From a checkpoint of a small transformer trained on Wikipedia.
Size: 9 layers, width 128, 4 heads of 32, MLP 640 tanh GELU, vocabulary 1024, 2.34M parameters.
Architecture: LayerNorm before each block, learned positions, tied embeddings.
Training: a variant of Muon for these matrices, 149M tokens.
Each number is 500 + 25 x the weight over the matrix's rms, rounded and kept within 0 to 999. Layers, rows and columns count from 0. Numbers have three digits each.

# layer 2 attention key, 128x128, rms 0.0578, rows 116-127, columns 0-127
516519471530478506514515505510487540463494448505529507489500538506512524482460477497482486470471539476546534516461506497485471476500506480509477456511453504512499482496515526548521538469510501509528526525504468487443519509494500496520490531470504450515476521503511481474477556527485515539516481513514480459495479522512510489480470483510511492503470510481488501542492515512499540532471
470525505501484518527472479495491542519495513483472503506502506497508474528519471554494491530477511495497514506516504531501476465481524440473529503507514477486497488496468497479469440502509546522502490526523501501541510531532468461549490474534526507494473445525507468541493520501518478504474470531473491471499526514491510514447540498485533485479487509471504518580529461495453454541497
491513517473492514490493478491475466533496485499479554486508467484495472488537551510498504485464480488463508520488509512494505455481472536484465482499460529511481481493502491504499508529492546491496572472489525487479508509538473534504495464499503528480514528526480542500539485498494509509482516519502446515514547499507457524472512548483533493506527515460511484501512518489507483508491
503519489466505482494531493492505494480500481542520484473476516506524500502504520453537472541474499481476516494481505522537503499500491494485526510507483526479515526501486496491517443509513534503505489534509481522511473511515501496539523505505505452519521481541504545545486502484506544494488476495468515531524486507492443493502543468503524491480447505479504509497479448482489481447526
486526523490534528517497470500510519505515507519477487520477516508497497491488491491517503475467540514487518466461526489472477469505518469535519502488505479488505509498484469512483469454504479498499533514510507490489501508443536496500512485530523546519520483512487457526435460516446489514491510505513509489506502525438516543529512529486468526523504468497505519525479511534472537511490
477489488489515457481532501472513512532488482520481541495491506489514510502504514499483541489499508529525491503514541527496482483475522467530498465489509496462488471477511474458516491531486540536477471468493500507491513520524426519512482523522537521481542500526495485468515486508497457511513499530489468527485502508523528485477436491490460484539501495542537497521484472511522489522517
527490499511496497536420488517527503500518499539524512484528459505521482532505533502505445530483497493488510500499507486474465535494529531481536506520479469478486441503471512497499545465504495467487486505470473475519494493538457517529477485530505494490456491469493498464530514514542495496506467526523500562547496482496533511458497503465463510510510506503517517498519487519484508527473
495524527514501472520467547499457499517486500466518488593516445499495485473538530502472472509525473466507479476475500484523526523500534475478485462536494526493503457512454496500479475455464490498514517514504493496507483502495540522511527493484515494468465479516499519496504464558516478502557510491526427540493558509496516507478497542494458503491513501503505551516479541505507505467502
574502507494514553501473497512502529477495508478520498495510496489479513517536519468482499484491519492521541516490477519537499560523463460512516497491518468484500503506527480474494463494505491520497525481532498489529492530503504484481522508472477492502531525486446515498490477463514472481485450483466504524509513497500501499522492507507481479528496483489483517507481491499522488496547
497489497522494491490469484480510536511538528497521478473522473475494528473515511483508514479452465477562480473530515489525503507474442521463509538509533509503498463509490512512477521483512493497500463472486536499527529481497546490504500471517464479493515488512462487501498502518516523503470514474553483467498479532515477511531486467500517502503526521495518525511510513497532499491492
505505454502487504529503537496494497532461436478512480530476503549514494493495497479477453499477501497494516465521479510517488503493496534486489512540487497556465504500550483470458505479506499481531477482463493466512534487481540500490499489490496495500558518502517519513510514462487544531516553490515481528476503500510518449524522461476517527529508519503523509490470519451522459482540
492528487481483514501529515462505439461491486516497513485457530538533519482494472503542514510484496497503510529481519505492439504505492505439470466523482469507519483507446463510550528484491536495519512504479512499499507516534485539513508495509514501527525518544505498516527532516498487504503499494477517509512502491496481509510510467488437501511506492455468487491503517504502520498483
# layer 2 attention query, 128x128, rms 0.0579, rows 117-127, columns 0-127
447551498492486506546499449476513533485503461577461533510532519503520500554520477524461507526505506545475477502476477519524470530503514459479536499499527494441537521505466488478478472510487525516506458513532518558521514522469434456590522478527517506474474431525501500526502473514519476475480459533465543525470506508502482510447505491499519454512511469517504490533504427513453504550492
520540508439497475493495496472475441517495546515456540517492484474482509485501496515531519537504459500498480524528527532517523507500471535457484461551502486494501489527498464471539504507480581486489494483495543512482521484488510523535531499490500488477514479491502530460492485500529510500489538493498459527520497451512472523448508531491504518489523506490486504509529512495480486471473
512525492500491520504504502515503462507446458471506532499499508534527500511501491497545464559466499454499528498512455525516528504503518504483530522520495481517479523500482469465514508506522508505502496514521499522492500545545489489520497479503485464481516504544489517564521500485497554503497485504476542489493497538491448488510528485451479472502439509512498495475502441487456502483479
526471476495524498521465492526486519497493548530481479518508525509511502471514499489489496485532499473472481485483495490508484496537555481504511504492513479529551486467441491517472473454525489507497518511523519485522486509453534493518505536471510552489495489506525455553452499512490473480479499505488512474477517498459518538557492510508507525548506467501486501486498478538447524506465
492469457485497476480508489491522507536492431513448524488509504534508505494441459522514515482493517561492509503533533513474455494468500490518477461476518482514478475454516503453508482505527564493500470508497510551500508525517439535524462554511510551490545517502505487485549511490468460539518534522504476499445493482498515511491496516496490529553479514522542484496488488517497458501464
490493549507492456494511501472524487519479507540501506486482475485565464512521502452488498554475518485477455509537526482513531542524491483464556485502515480438516494435460530503537520503490514478480461488468474488543512494531466497522534516532492502505474513475506497440495504542519468473514424528504476529523527509516525506470513510487489494502525510486498551571488484511481497493499
513522546499503479472536566493459521532498502470486480571496441490557466476548537501443523470544500535506484535498442474538509535529536488485461482528506475442520471517475490448494521499504527455532509484464543474500467474469523509535542487479487534485462515500540511467507460519519462463504480495550486561509547468515457523495469502492471524480507477482537523479457530488512553491497
520463474492541546485518546488512526505500471503458495565486498504497498538515498454496521519516507532486491502493509502534495537525502478526543491465506470502515509514500499519491474541469519505501515496470490487471523532455470497480508542488499471481531565547485517508452497491517510506477495481476550488516504502487482468490457500520509511479506515506486486493444465469508471484513
482505494502501499457521505460517512506520522513475469501514471483491535518527535489497547512512462503509490517527488465548528485535459547488538498490546505458445459548465486507457540471478510497490487539479477466495544496491509505497529487479480472515506479512510512487558508494504428466491496478552522478530477504501503496545496475533558450477507487509508512506476526492500510483491
544493470475509513531456513482487552514519507496462495530549458534499500457486485495496411449496457461501509464554486532487559528491480539501494523537467539530470499481557517491426478430485489494517530500492456465480495496516544489481480475516512460506472507513510524542533488473567526543503495508529454530514498481513489508518500463470508481502522537504497525495517552495495484446542
511516476470489518516512492522495446467454466514540504451468489551524480526478483514556478494468505530521502475493530512481454501519483519459439463552458497520518450495501527527532528485515497511535526504459513494481495510538480524527484494467530495525540500516532523502491542502490535531515514509517482496525491486499502480503504457492495511524464480506484511473499474523455515492467
# layer 2 attention value, 128x128, rms 0.058, rows 96-127, columns 0-127
560494466473470480497517511519539526512511453524496498520462510497481530516470469476459481484540457538476520498518461541514509550494525505534452490513486483521507487472499470495524513524468531480577507483487525474472511506464523474493479524493493525491455515473537459510547524473515464506534467468521488490510543538485473559468518489525464496453499477513548498556504466510479485479513
534490504535473477518523468528521471508484536524505496506512482495497458496522490507512531523529489511481499482490535516551468487520499529552512539479486499539526489520481503456550537460479469547524478491510521464506528482536514502520507451488475490522463518535537523524438475455496502495464483441474503507503515471463500541521468471479466537544532548479517497479412493516490497476438
540501460527576456504469497447464486492492544500519487506495521494487490468513496481475494505466547536533528536483499530511492412507505531496479495456521492550511536463486506512509525486529489483469477483480472483491532499472529521515455512472481477538504548499520479459535488496483476461458533487497501520478501530436486563510526535498493503515533495542499513488503447466533481540535
508512482479513483530492498542547486455535499537494507506484514539475513491534466489489483558497482492492472502501486510517524496497485515433502496445495504500518464474477519494484463531519469471477492462507536492475546494476426512536455547472509533509526549504479464467448512474498490498515512480551503462527482522463504503488562505527527479530489492528531536509489491521539479512504
496501504443479501512489506530471481493517515529502443456452498505486456524475494514498496484493522539477500490460493526509439497516506457524502518436536541492492483478504511499494518530475491494475517500483487481529524528502542480472490496514509471507491495474525526499520483518576469557535503463516538501537510476525518460540487499557532479518482501568516499464494498467489530514466
488467507525498522536515450542504474489542491496508521480509484518443568509471508462486512513491548484472513526517484501556476442482501511488479508492550506480478461485463461512489511521523472498454516482513468495505497504464474477476551557549490489515509514582521474491486461455482529566512497484529508498490461543475515488501491485514493521427543484477501526502468518521516536522468
456505528480489551475505483457513494497519479486496535484488502485524481524501504486482504518469495461488502469493503497523530445489531564515511442541526502513492514494500480491528500492485513572509520487458513484471528452503485566477477473537461488503534477481505520474476538503505533525528501477471498568498473501509471457471519477504491505493505508515503505515517544498498495472506
490506519524488482490471508485472472502547514472472487496497525491525444486479493526489521481490522456539548523453518524491535449488543514524448469551496529475528472527535534479474493512479520525497529462484559496508511524492513482505496542510510477505504571465452520480516467494506516474458440492527491504491466460494493503512531508426483526472531506533501475530457539491474514485543
548493578480480529478523468543439497451502506448518515512494444483516497482476466547522485492521464513468537555458450504492513493515487506558486502472534481455467483532504454553490524514478513493507529542455503530487548498517508500526473431514481448544507503533480536440499524477489541449493528486463506531489503511508514471484536491525475532542544435520498493536517525484504477512455
533454482514537517484495494517567487444467506486532523457493482535517439509484570477490475525432478523495472514491528474540460512463495544516485490515490476485475559442518541502521494478554518529528526497448455475508484509434537502500540533502504481505500509461515504459490481520475501512523511545511483548476498507539534525494494519488468505494473595434518545491457469511487466531473
538539470527445525543519515464475496480429534436487542518482483485525532532483461477480521444539482464487465473480522523490463482526544553521488492499503546502486488488492501528531498494546515511506520486487513507500484542509535493531434444475482527476493485512488483517488454517498471513490470512467511512487469475480429552520458490551526539520514493480533490483511552508530517479523
500540487447466541501535461475522486524498548501491492504533504504548508461503513464511486529469501495505546484484460443463514520496484493522471473526541496483537471525497532552482510490467484501532460502517532478517511514511532518473479469477508485509495477479529474477561503450529578491464494478449480514522520507547480482509505516530464488506474482462477539532491543550538445507473
506457518467487563499485510485492471445472511521523493536493526528510543547582508490514482458539498524503501533455533466501493525461503502530482503479484530481503495475532480518467509473529488470507514565466491527501473475493538521503453518504541505553548462475516457509445486506487509470477481517482482524522526517513533453510529485507473502433484477463502490487503478503538489526497
492518543572470522518498533546510497514414488478483500497493521427469494482486492504534517517520494446510532518445502503506513494437478490504481469526476477454507554484481509496557472523503477496539456534501495464473518525482499473496504520469460503452500465528481491496515450532520505518502471477493489519543507491543523470478564501512529500485522479523524539528478526509504467542511
511488498564459532513490487516541501491507494492479500484546506513539527466520487441526512490523519477515492468464513504492522499490506482485492493564488490506464501523443542479475505543497486494491490470471549503489499523512550524513549544494511557491490443557507487494503437486502499487473506497513476493504489485501516475485495487535485485485503493466483490497476493486510541545474
514548494528462476488490528540477491489516501506469491485471495499510479523522497516483503501468464573445535486512514469476477498537482477488459519467515549451496520469533473489484524572510443469491486546558491506464482535534562475496491514522495512499483511464487496479496452533489514504478533496503500536518498494533523466502505456467491501520496532502476542496488505494514500532500
489549468445500464487506501497470540494527523476535475440490487528509449532521470475503512478493442474504514489548485478527467519503490510529510527548514532470496517541494474515462528483510503499516536517447495488516499483481502511522459502503512524529514524511546486516538521467538394522565490484498457497471489485489498424485511541482519503505558470455520481544531505496510500545452
513523506517480521541502512517498475509472528492502465466527471471527482473436499495483495479498482527500458476485508512547501520499455494503515533487494491528522474467500524515517534471447501490541525522551504531545540533524482475508423509496548510481534535536506515509506503450502481493522504475512521459484523493515540481525527478463453476443448500515509512509486466476504507513514
515492487440477479485481502499486507493498472497445534547511536487491517488505505514520544524474535452543535514425512495509450492490491455543503502533557540522506519518515558492492529475438475539511482473461487498484497470561474462524473504505536473514508511514470474489520466491474467525512453501513506489488430494510549511506532547520546496509522484495573479472473513516553446426515
444471492547419461475513463541503483502550494474530511478454478498539501492486507528509535483476501484546514534500484489499493538483481484546502533455502529506536467448481490472560455469558478487464515496490493521461447435502499472534539499457499483528481495532504485458530469468489540496553533476520484479480520497506512576506482519481551551504491470450520489529540522531495519546546
463499521496489515471513522510453477474469474531473479475521464422503493470480527546560480529483482533516534512553499470499502498521525489499498537530541498549461512503459496486453485498458517480514498515502530471496506521505476542477470535541455491485519497552527489460497511539537501531479479563511549456482487509479504514460486506506456522509446530467567509437482480516523496507541
502417554547500506492468476503499525505491522514509490486506553538505517493467512522436491511515458540448536508448480500479531521485535475497504517524467567561484493492526491516577524488463480512487492479511478517484490446485534499519513499485487460512544480502522463457504480494550480500495493524478510504502535553458524455456518473491489493459528436515493479545555530446486515492527
493474468545539529420522472495511519498522532480542504504489557500462506464511512501493462500501499527511469473509504517515474485515470530508473507510537533465489496517497564434539493468497503506448524531506516495504524511566472560417530545459496500538432477466478480503531521473471475453527493470457498491542476489535528499512481483528512504474435494515554469506549517498488519477519
503514478477478514458512498476511565470531533500502465570495485548516480540456478478470511493499525490474510476521481484487460478507479538474460514547516521509556473514539536544472543499526482477505477451492449473516522525501491476505519545477493462447496446554504549492497500464488516533495458516455488542516527511447529465529478497483503505502491497534485511509534509466491528527480
491480505501486455495445500462522560493490487515461484506468518518460469544529507483526438487502513427534506494469507476487535479517480501515497521468528526466449503507537446495520495485495538497504481499540473544564508490460509482511521522476429519548464465520511522497526492508462510514513513536463548452494502463495499461486519495534577489500547509508513538486463518467518518530529
556478456456508504493520535519479531499495502500491503538527468466545473499508493497474467494510441468544508539540428542488479510501506457488499511507533494540533489498505490481488453515527530486499498539450512492506478424579467497508465533527461482495506507502497505488487491491442516541465506518510481520484518518491521496491549491518487501448482517522488515476545507495530554506460
507474499502442540470493474469492587521474532530459503469473483507480490555454515483508494514470507526506496566487513490537530479559484530479481526518495490529550482518461482489446462485458507455514497472465513513464518508458493462527507499456522541486493507458485521477519501518472560461496552515519515530500492530482493519501503490502564502491481514495538540500498500499524504511430
481483526484532419538545515496487467527526539514544500505517487523534489500501482560517492514503446454485498503499518455456483503515516526458529505485497476483459461460528493516481496497483524476494493537502518469532518496474476462531498517533503507438521504493512519455480555490483473487503485510502527462480465488483512523543521490514516559476501523566442520506496534453468556478515
523481513496516524554468548490488465485578494501531485511495469548507550537500482441510554514504497487498497493448472520527525487460525470555527523453489465503511518525483514489485458512489504531549510494465473479531508504519520486481513482462523514483524500465426496469471522520512485525519526483498474496552495478497460438565526491514482486482530493504472452486520485547491474505472
461492525497487533509476477530530460521518485450509549507483503489492533516503530498480500518500542486521504503484470497547454503523447491528543470461488520497523490517519489537469448527455536477538500457502459551541535502514538494497445495541484539515424531511541529437499489443502476501521488507508519496472545494480531482545468492528489533510432494515423515468498501494488467520524
515499469447491494487522487555515456492526492480473465528487477524455514501492455502484508504495495443514505539499488484471537527489498495508515518508508515562516496530495476531530455511508579539576509485527445508489507511539489513450599467506498469506483504503468553459501471499516488509470514480486489532513558478508457492453474528493495471525532512527489470542484458485476477525492
469501494546502504479500505491475519539501503489471546542547504467466501471512491509557454459512497506475479515483500499522503497495492462539526483520467516516573567554479497500474471462494505489520446495509505490483478500478469506496488483468489496501484490502512471476516496528463499504515541502497497583484517513480535510580458498508494505508506494515447482470506479509487462541531
# layer 2 attention output (transposed), 128x128, rms 0.0717, rows 96-127, columns 0-127
468522505522532495451499489497506477452522570477465510465553525456523445519546532519573502499505510434507476491435494492495500454479444542517503510499513494472502485535492503521497505493528503506453486516541508469521472489519508460498525442479493519531530482510475514467502515508527524503474525551519492459513492498481539461533530547476506488539491525487457491418565480485496563466461
441473506548496519472487513495458524472511473473474535490518495528510534529539508508475480487507494480453544538566466511461530521481466512524535480504510509451477482490523510495474501516492504435481478519480493532493522489491494484501490553499491500449532465483525514458525549507509523507515548483526499490500435486527522475507534490495538449475524499516480554502542444488515432526537
462471521468422497489467503552506504514496465475466461458540504534535513515539492502535508499505442520483500444504464494516496580452486512441531506524508535430520460506529508494481435534504490506534473518489487508513485527576456540518510490527503520492486463549523526567511490522503579496491451468514513472489489511539491479525519521491498516467467500503491501531479499478461536462495
463481543513506511432502529467417491522477489467471504486499463493530495516498493474517518463500493498493524480473509479549496474447513507515481527515487536500495558544517485559499517510527507509556497565505472467525522493489544476518582471488477438482463499496545499541544473515484529514491478532498489515501549502500488497505452471499512506498467472502486483455504533494479510458519
534533477562506519545519530494517507506502496520510569536543524492486543504484522515473494538459468444474508522495475497503535480463484515501471472550479496441521463518470475524500505458490537481517503489458496499488478469504472546508516520498499519469529464501514512536457492533447521444493486524455436499482521521473519552486500559431494481502490497487501494505477506525516516501531
503529518554554511486500532473507488503446479498468562517474480542567431482489478533557461517500470524512494471521541524470504567508500514485465495474481541487537465498486496480512487486533472492527476517429535494524532478513535475560504485492501502492465487461443518547531515502535440490477533510465501532466555440555486528495509489462492487556460480512505483501521495445489456439554
511492487508532475575483487515485537492530552485508448516509460488499499501487476525513492496539517550483460505514489487491481498497508438561520566460494499490516502492468495497473458482509462475500461516511492513549468525505495475501543501480522514520448514509488429524500443503491468468469504513551533480491527516467556520527503502493476466545500476489507547552494497490484481525485
480456474498483500521522519497507498464471531488529500483518529537486526492528480473482480495473465571493483528511463539466462531505526446486552583493512489504454513509481457481464476519552538483493448541509469496487487496494492528477489477491475559472482445512594475526505537488455509503557505568487490503467498501490495489491506514545505492551467471509513530502485459537533484469505
474418519540466513532465537474578530559530488524429479523536539497540496492538478448501528482465567493474457444540549452520452555482541496498510492524484456462510451484469492476507492453520504498483460467488459458536500500512470543495522512515534528505528482484490483510502463518525455542490518546566506495469489495478529532513485531472518464498489530500479540529467471516473525508554
466570484501492495496529503484470549522526518478468505541503503489463558449529495602450553482536478519528487513493478532474551448504473469482489555495535505494503471568514513484480465530453489505515483505536552538485529497550519486495465469512468530506510410563458484535482493502539439491474514444521530442469484522481450470533462472517557435445520472507503460550520512478518524456516
512441498453528483470493463523513491510552473508544512472556499516474505516482543492493485535502516509463524519484492453513508519479497480507522515502521455452446519522505509447513489521434524486443462526552471484508496502535467487499552559504506505471532514450504525480562571515525492495460526466501488556451542506483587416484503512472504454515482530518522502543509429485478452520488
477469579521556444459528512556474515456495528529467478511438523474462503574495506505474536470500511502465530485506523500522464480523516511508548460453439472522487464481483466459507482497508507498518506534503511459502476481507448541503523515530469511489502541512484507555424502472492426519511548585562517464468471471466503541496505506471501505524529496531493474533530457491480538574477
545482503477488421505512493497475499561556523484489488498520486466499466446444473497506475551485536498553506481480490511535506477507508539488523477512491548516480447547487512436503482509473538535502488472552494486514499506529485522509516479531479504459473507554447498453519495494519502515497535499542522496495509515528448521467472487499517464535502536490523493522490497509435477510481
528476475415523514498517469465491437496549535541543520528489513531492530450449506472494511449471531538485492484529478479477514507495465494528507510495505498552529449472532428494488515468498539533492523463520480510470513530466518542526516472500528473524536473483525490523522564501468469508474499516548502489484502492465519476538463486470509504554489512494524483480519498505507552440485
516487524452564433499482481469466464496494509522505533500455513486510492497475504530499440456486468502518492536546508524488524496529479522500542518447515504496508486493557497494520529512522507517517495532503493495477492521473436458509471484506518465480484553477470526520522539469506430535478476548469479520483508479502537495491490492511524496515483517541512525508532530470527458500532
520498478473516517529499493445524504538505495485499519484515540513457548546467481487499479518494455431494549555523505519502475509466461514502531526534498507492514490487516499501492508437493561532471550427477520480532491481517474552541523460504488506511524522532504530507500504458513500453518495527463487440490483464500470552528496494484498461501491479505520457486501503570497482473510
518470500508499536507491497505521435496473503538490565526504533476503501470470508550493494504537561491447533513435502534456546514487543512527480496453473476525505520519515524499493431575507546490478467465571487514504441512525492491474520501503497529510480480475440523487464450490506580474414482476469571495509467498497480555507506552519501506457451549499509507458497453515479518480561
505483506530498476464506480508494492508546489543513518544503484448483500537559509480505496518499565483465530527510467441464502499495506488498497476521523539498507513496478496515496529534561528490449518484450549475430502476498507541512536475499441507496491474443505463496435505537496504526487516507466456464485509489510480550505512565497579500525540519515481491495504503479459469473496
491513532492538507507511497500454448459497508466567516491504511533547494443492507471472443521484491513439479506527503468499531514556547540475542496497420490468517497452418444504532491503509486430538532515532523557502507530500533514460528476548468503470462438500549521539472536489488548517475539502531504535513550486463532504461522492492516439486509463507465521527474472532421561498493
539531466468521562491460557477488554486452527567477502482542508565489479543559507491484473529498507553425457444498541502522511510516520525424498461551506460502475485517490500508435491498462561511523500514501536457557531548497488459468485468550464495490516507494440509523513543488495488504473478500471494534538495494491528456523488450477484469526577517470505553460479507441470472488539
511496511546523518509534501489520505476539526492568477529462536511474514516498465470463497485485464488534490483495494499514481501506468541475543506495484488476523488531531489523501495497532459477512522469516465516472489488481579453452520519480550518535485458458468508546463489457435489487483506447493519479538521447516501489515545543532517507499556471504487471528467546522463452507521
498542459474504459523558536433509492500543488489497527518497446491466468505504519438591491506497520529559461443558532446536464495527490490491447485489522473497512432519458460498468486525546533538506485489463530539526487539520424504476502454501488550446512530518460489508521504507468530497542492486497517494493526490541483512537557546529505486533500544469489570451443485511469495506462
519580481433495470548437537555451465515493448518474459522455473508516475532522489535502498530498489456505487493476444514523548507488520476529545436509515466503511541508516501504450490467525497482543496494493471508504445500396550420590488468558535590466539464537531519529532478515488519505499494558513456517481497470446487504492521491513474537533528488483473539535493464477506515529455
494532582504522465522471518545464448518475514497454535441498465515463541461511558507494544508555455513522535470487520480482541517491505480539472513440507468488499510494445468465536470502498534551441513514508503552506442473456480526440476496527534526489484554442486496517523467509513493476505555505511469503504470470551489570477495515512497515475491499530546494504493470515516495449513
520532526497498545502515550507477403499520497466536566505476505502516563441474515518511512485525489508510445542483520528496498524501526480498453500552485480473550464485480518462511462486456462492508545490481481463466472483538461550504516493477556506523549527517529502504508463523525473491545495450481498524556524539468524474527466520482426517490475484482496480477491494543481468458519
492461514523479507449440493519518455560471525527447516420486524531473538463516457497551541505523531505509491454446554515522522519504515555488474480455485524444535543523481510532506554465536455503482520483519457477510493569470523486439494494471538539504489495417507491475501489471499495506499483487506546452469523492530486501522477496518559466546545507469502472549484525509491507510532
517490474529535497518500539516471481462517445494479528468543482497519483485500538510516599467523493495482461477519480501464491512452446516513536492485483473488487488491506550501562531512536478524509492529511472494520440509558554540446551493497448441498526531522524450498523484464512469534530494520524492520577464481522511494506475452511474491473513449526483482477452531494487480457545
530513492580429549505491469510493539478483495508446482521520497459470544502519482448501514527471504495550502471511476544533488519488528447528421536539491526516471576485513507465492467504473471516473534512517500493441541483504478521490508506470502470525471512454520500535490478459529513522490513493490496545493552531506492488460494512495524502518481518461527490498485448485532479476518
499556493533454443468498481465512515533452517503477506492522530466508494477507477562483494463470542509497451544533499481492467474470526540513461472515469549512466442464490520509508550500503527486493442476532486527500498511484467514537505472528505477496431459479551520480530541565499519517501516506511462504453496542511561492424466453489522476509491523472570528502524523494518573519508
492533476523475483501500529539438540491487480568500459485508482491548492472524514537528481503503505488475457506470500530457499443459561512481458506551524482496453446500508514505517550460498520472502506536518536500476484475491473563523537534455511510504539496458499487509508494517522504501455557567420462495530518477555457519489522530470495466469559505485574460558489496509497483446466
474486523546506533473485519462532539445510557506491533486512512476483484460511488522484507438535521536497498471498512507465505499499524487492484456505519457475501463480447533552501514459439458510478495513452524469523483486458456479550450514517543535528504487486519443487488520531509506497542510530487519486507433493501541476555499459538482531477505515518527576463495550549527547483498
481477479445529492553512480516494480492460493543540461470479497514543568501488509472464519538485495506498499509511480535481494497486509533427502464507537473497519432511525497511569538477534491528486516502502452534531513534536508496539464485520477457504487502507507494470531467481534513494492436510509500429517468511529480493460495466515497506479567500514545497546483483488523511490487
# layer 2 MLP up, 640x128, rms 0.0824, rows 0-10, columns 0-127
528501451477467484532521477534495490526522500488542539519499504541538488474488491503472500535538468451473527529548525508500488496480467514500519518532494510478520471558461526476469500529476489510491500504506523499525471490485481518519482529477515474454533468478534479473518515534458483490509523463500502463509513509507455545491527501499485471472473505501502511514473508499493555500502
485479481505474534487519502504514508466434492525486481481483504537518528511534513483524462530441447480524517506498501508493529537512480512490486523451536496465470471463486510520483498482513505514476549481490506491477548507489512518525493444513492534535460518497494510489490469508491495525503527547495489477447508484511485538538529566516515498522482500494477480454546471530509491471488
477477491517500489517519451505540487519505463512410497469455479533478496479517538455479512528478461484478521482499555514501533503538477512457475475485518549519445518483469473490503500507519502464503476525505466518482495514480485513468513498481556485509432530458494471515511520571498513466476523517500551529494520460522503543529522494497546455516533543496547499516506460504455511522521
481587482527546489524477484527442514504481522498511495499515550479516500515498477466504454507491527486508512490490504498483454488488548520477432514485483516473532511511578486487476506484534503485519477496539510505565501516477504466485470467529544474500503531518491456520528492513481492500505510522500496456517479485499495499493476492479465466471457504501523509538503455507533500551506
510547495456526486514497534521527524488501479511506498524496507536487546525508523475487514533501470472512487519540465504482490494507479528461455510526505495495470495480510478537490520475496569497529524470485500516474493506499458513478510514514563472452490477487518482525479532483489472492495485484467482507506466522474468502519579491502504488472535519508507506534525521510448491498497
515510545500472524466499476535489483522481510557533480490512504479532477483477509509511529518534504511505481520473560496432520458436551540481504474521486513515515488483495445464497506486489481487486513483505482458480496468523490498538509502516525544551507453507510510450494504490510503494475535458476474477489509524476508519477481478492517532493506544539474505513432461517451533432493
511486549462534496494472505479535510462472487525509518509499475504510495542498474527522491494462488495497530524526511505504495509520504545485555507483468516512465503489489485484450506468534537507498503497490484493503500481468510448502469479539483483498524553496518519448449511521473493494482523517520494506480557478464501515525482518463503490546494523524482486512497489451483550516522
514526513491497481513473524456451482511502514530529469497430499537472492502548480522507493492494513501492493496491527486482506486484541521493538540473479531504474500486469471479481521499494513528519483521505507512501521522486553464495499444497495490520475520520524475560479507470523457484495511502526563503497515488460454554514439470491506504531523527522508490501518515459486532517477
545491491546535479513521505484501512471499515497510499514490517495528494478493504473460484503481467516500516499508484526496489524502507487511513511506463501516476509484506502527505518503474490488524498505490519526522512483483517470499470476513484493509491529477493485497476491483510479469535523534477506527481454511463509510522538486482461542505517504505509528501540505511508478473475
489492490529469531535496529517488529488496510492487499470513532472463501511546539533467515501478521450494552554505513493492516515483515524475507495495495464491504507484471539508517522527500487495492501482484527482474508519513548512501481496523508493529496489521477509471483484483472524503505519471464497488498482511496510515536492522463478498471541516499482481454525485507491500480501
480528521457496496497469551510469542512442517509430429522511490476498488508483546496501464541521467544517492531517532485482526514545509475473488493478495556527471486511475491522423471565512503511563492475489483543532521441539480471543459508545491515488540539522527485528476450483515522528478515468481558474481539505445478521439499477496487487477482609523499446526534493480475522498433
# layer 2 MLP down (transposed), 640x128, rms 0.0824, rows 0-10, columns 0-127
509503514499497490499503500491498537501509540522453509458512464452514492513493533515511540446487541561514504482514535458486515507519519538498508473502512474474492521468518497477495497486512497450504470457495475484526506461503478463460515518510483491494505521504519510530443538488531499543479515499481517538448493531479531502494542524525496511522534513501487501478479477523472491463477
503505488486499456496536452510510475496494501506517510499483491526501499463465501517515500472506495555489508473484488476491484506530537506465537516457493529543481472440545547538490495511508520515506529507481444467488474486492485466487476494507532489504488492492542539507475485499518491453482507523512469521518475479504489473501532513548507493458461512509541480499513485514518549510559
496505486464514515510540485514462488526510492488504497534488485506523509569445490512472493441541484492501449515497503486489486546545429511497505497477499518484490527478519509477525514525501544502539520477504479523456556528491493507547529456483495478552509480458480508446524495471526466515567534497498510511547475479513522481507473508494498527491501442519470497471493517482479477446506
501493490508532501539514501464511497499508493512515543503519501435473437507526470497473505483482480525447456504486518491523531487443483505555474533509505486521510537512511506523486479505490510474511432486497499475533474505517504488467496497478519464545520528519504518483507485532485483508513509496509532504516473484466539470505512467531541523501473517515491523537499537464498451468528
519520502480525515452521504536497532500485515472497493528502486509481520510498498506450502482461516527484498500483502518504503493466521509485545480516524487505507477499495506520466513502532507467501494496471530522537509474474469470520539538500516478544523469491491453499545525509475516549469493483498496447499495468483522500431493530497495556496520546505454509471480489512537535443501
520512555517481510479498579540502475550534409477504495454492474530565501559572442439513502535465487492552537494563503482500517446447482511490510551496455545531544519474508502453493432587490410509494476492543489442552499534471559497474524490487530504542479521540478514484535516449518437489517527488441448518504526538500524456436478429478564482529488517561447429513492493501481500455486
532498494491504462507554506501474462529519524459478491501481513535491450514463505517471479485518478518468513511506468453501486491483510465506508496504472532483572534520583504546546452558490522510500515484494487500533517528473523518523490499525534501474459480479440515531494460490533502519508502492507474515511498506513515470487473470485486497522509466468509488515528486526505464506513
517501513497493493504515507527521501503529488493479504520481504517532491488436476493496494478528496536480464489473500510527484465529486492519533497457480513529562532494500499537523494503547505482501512519509487515525463543452486535504502490537481483469472453504456509502506505464464510499491477518506498495526521509511510466461490511502519464509550492493476469490499549510486527496536
501522515479517519492493519512503491513454487524521537500485498491464512497515511501466496446521488507498483537510523474499490467512492502504460501480488493492516513486496496493494523491526497507522517516482485462519486524480497513504483515506526486490504486496529511526505496516484491526511477460497486504524547492480550507482484504496516471485511498500465483500502504505525516519536
471508455502467473500512538509531473477490520509508473527515479481449460499517484510516489485468501485513524496506499479502501514460508452518485498536504459515486499505502505524505524473514512493512517483513498531468480508506508508488473485499518487498502511498502502529472540486484488494506507556467515527519478492486471503511499503525522507480465506529539485530514518515518504473506
472490502543515490537546552516546483559499520474514471479525574501516469466476511502519514501416496537489513457533506477428565499509481466479530471529465485501523496508554528516520518506458501521524552461500517461504450489525524479497478481490545521481520500481500495445461498489555488476500507498486494498447541494463492516455465505446468459484501487484524508571530518469503478509506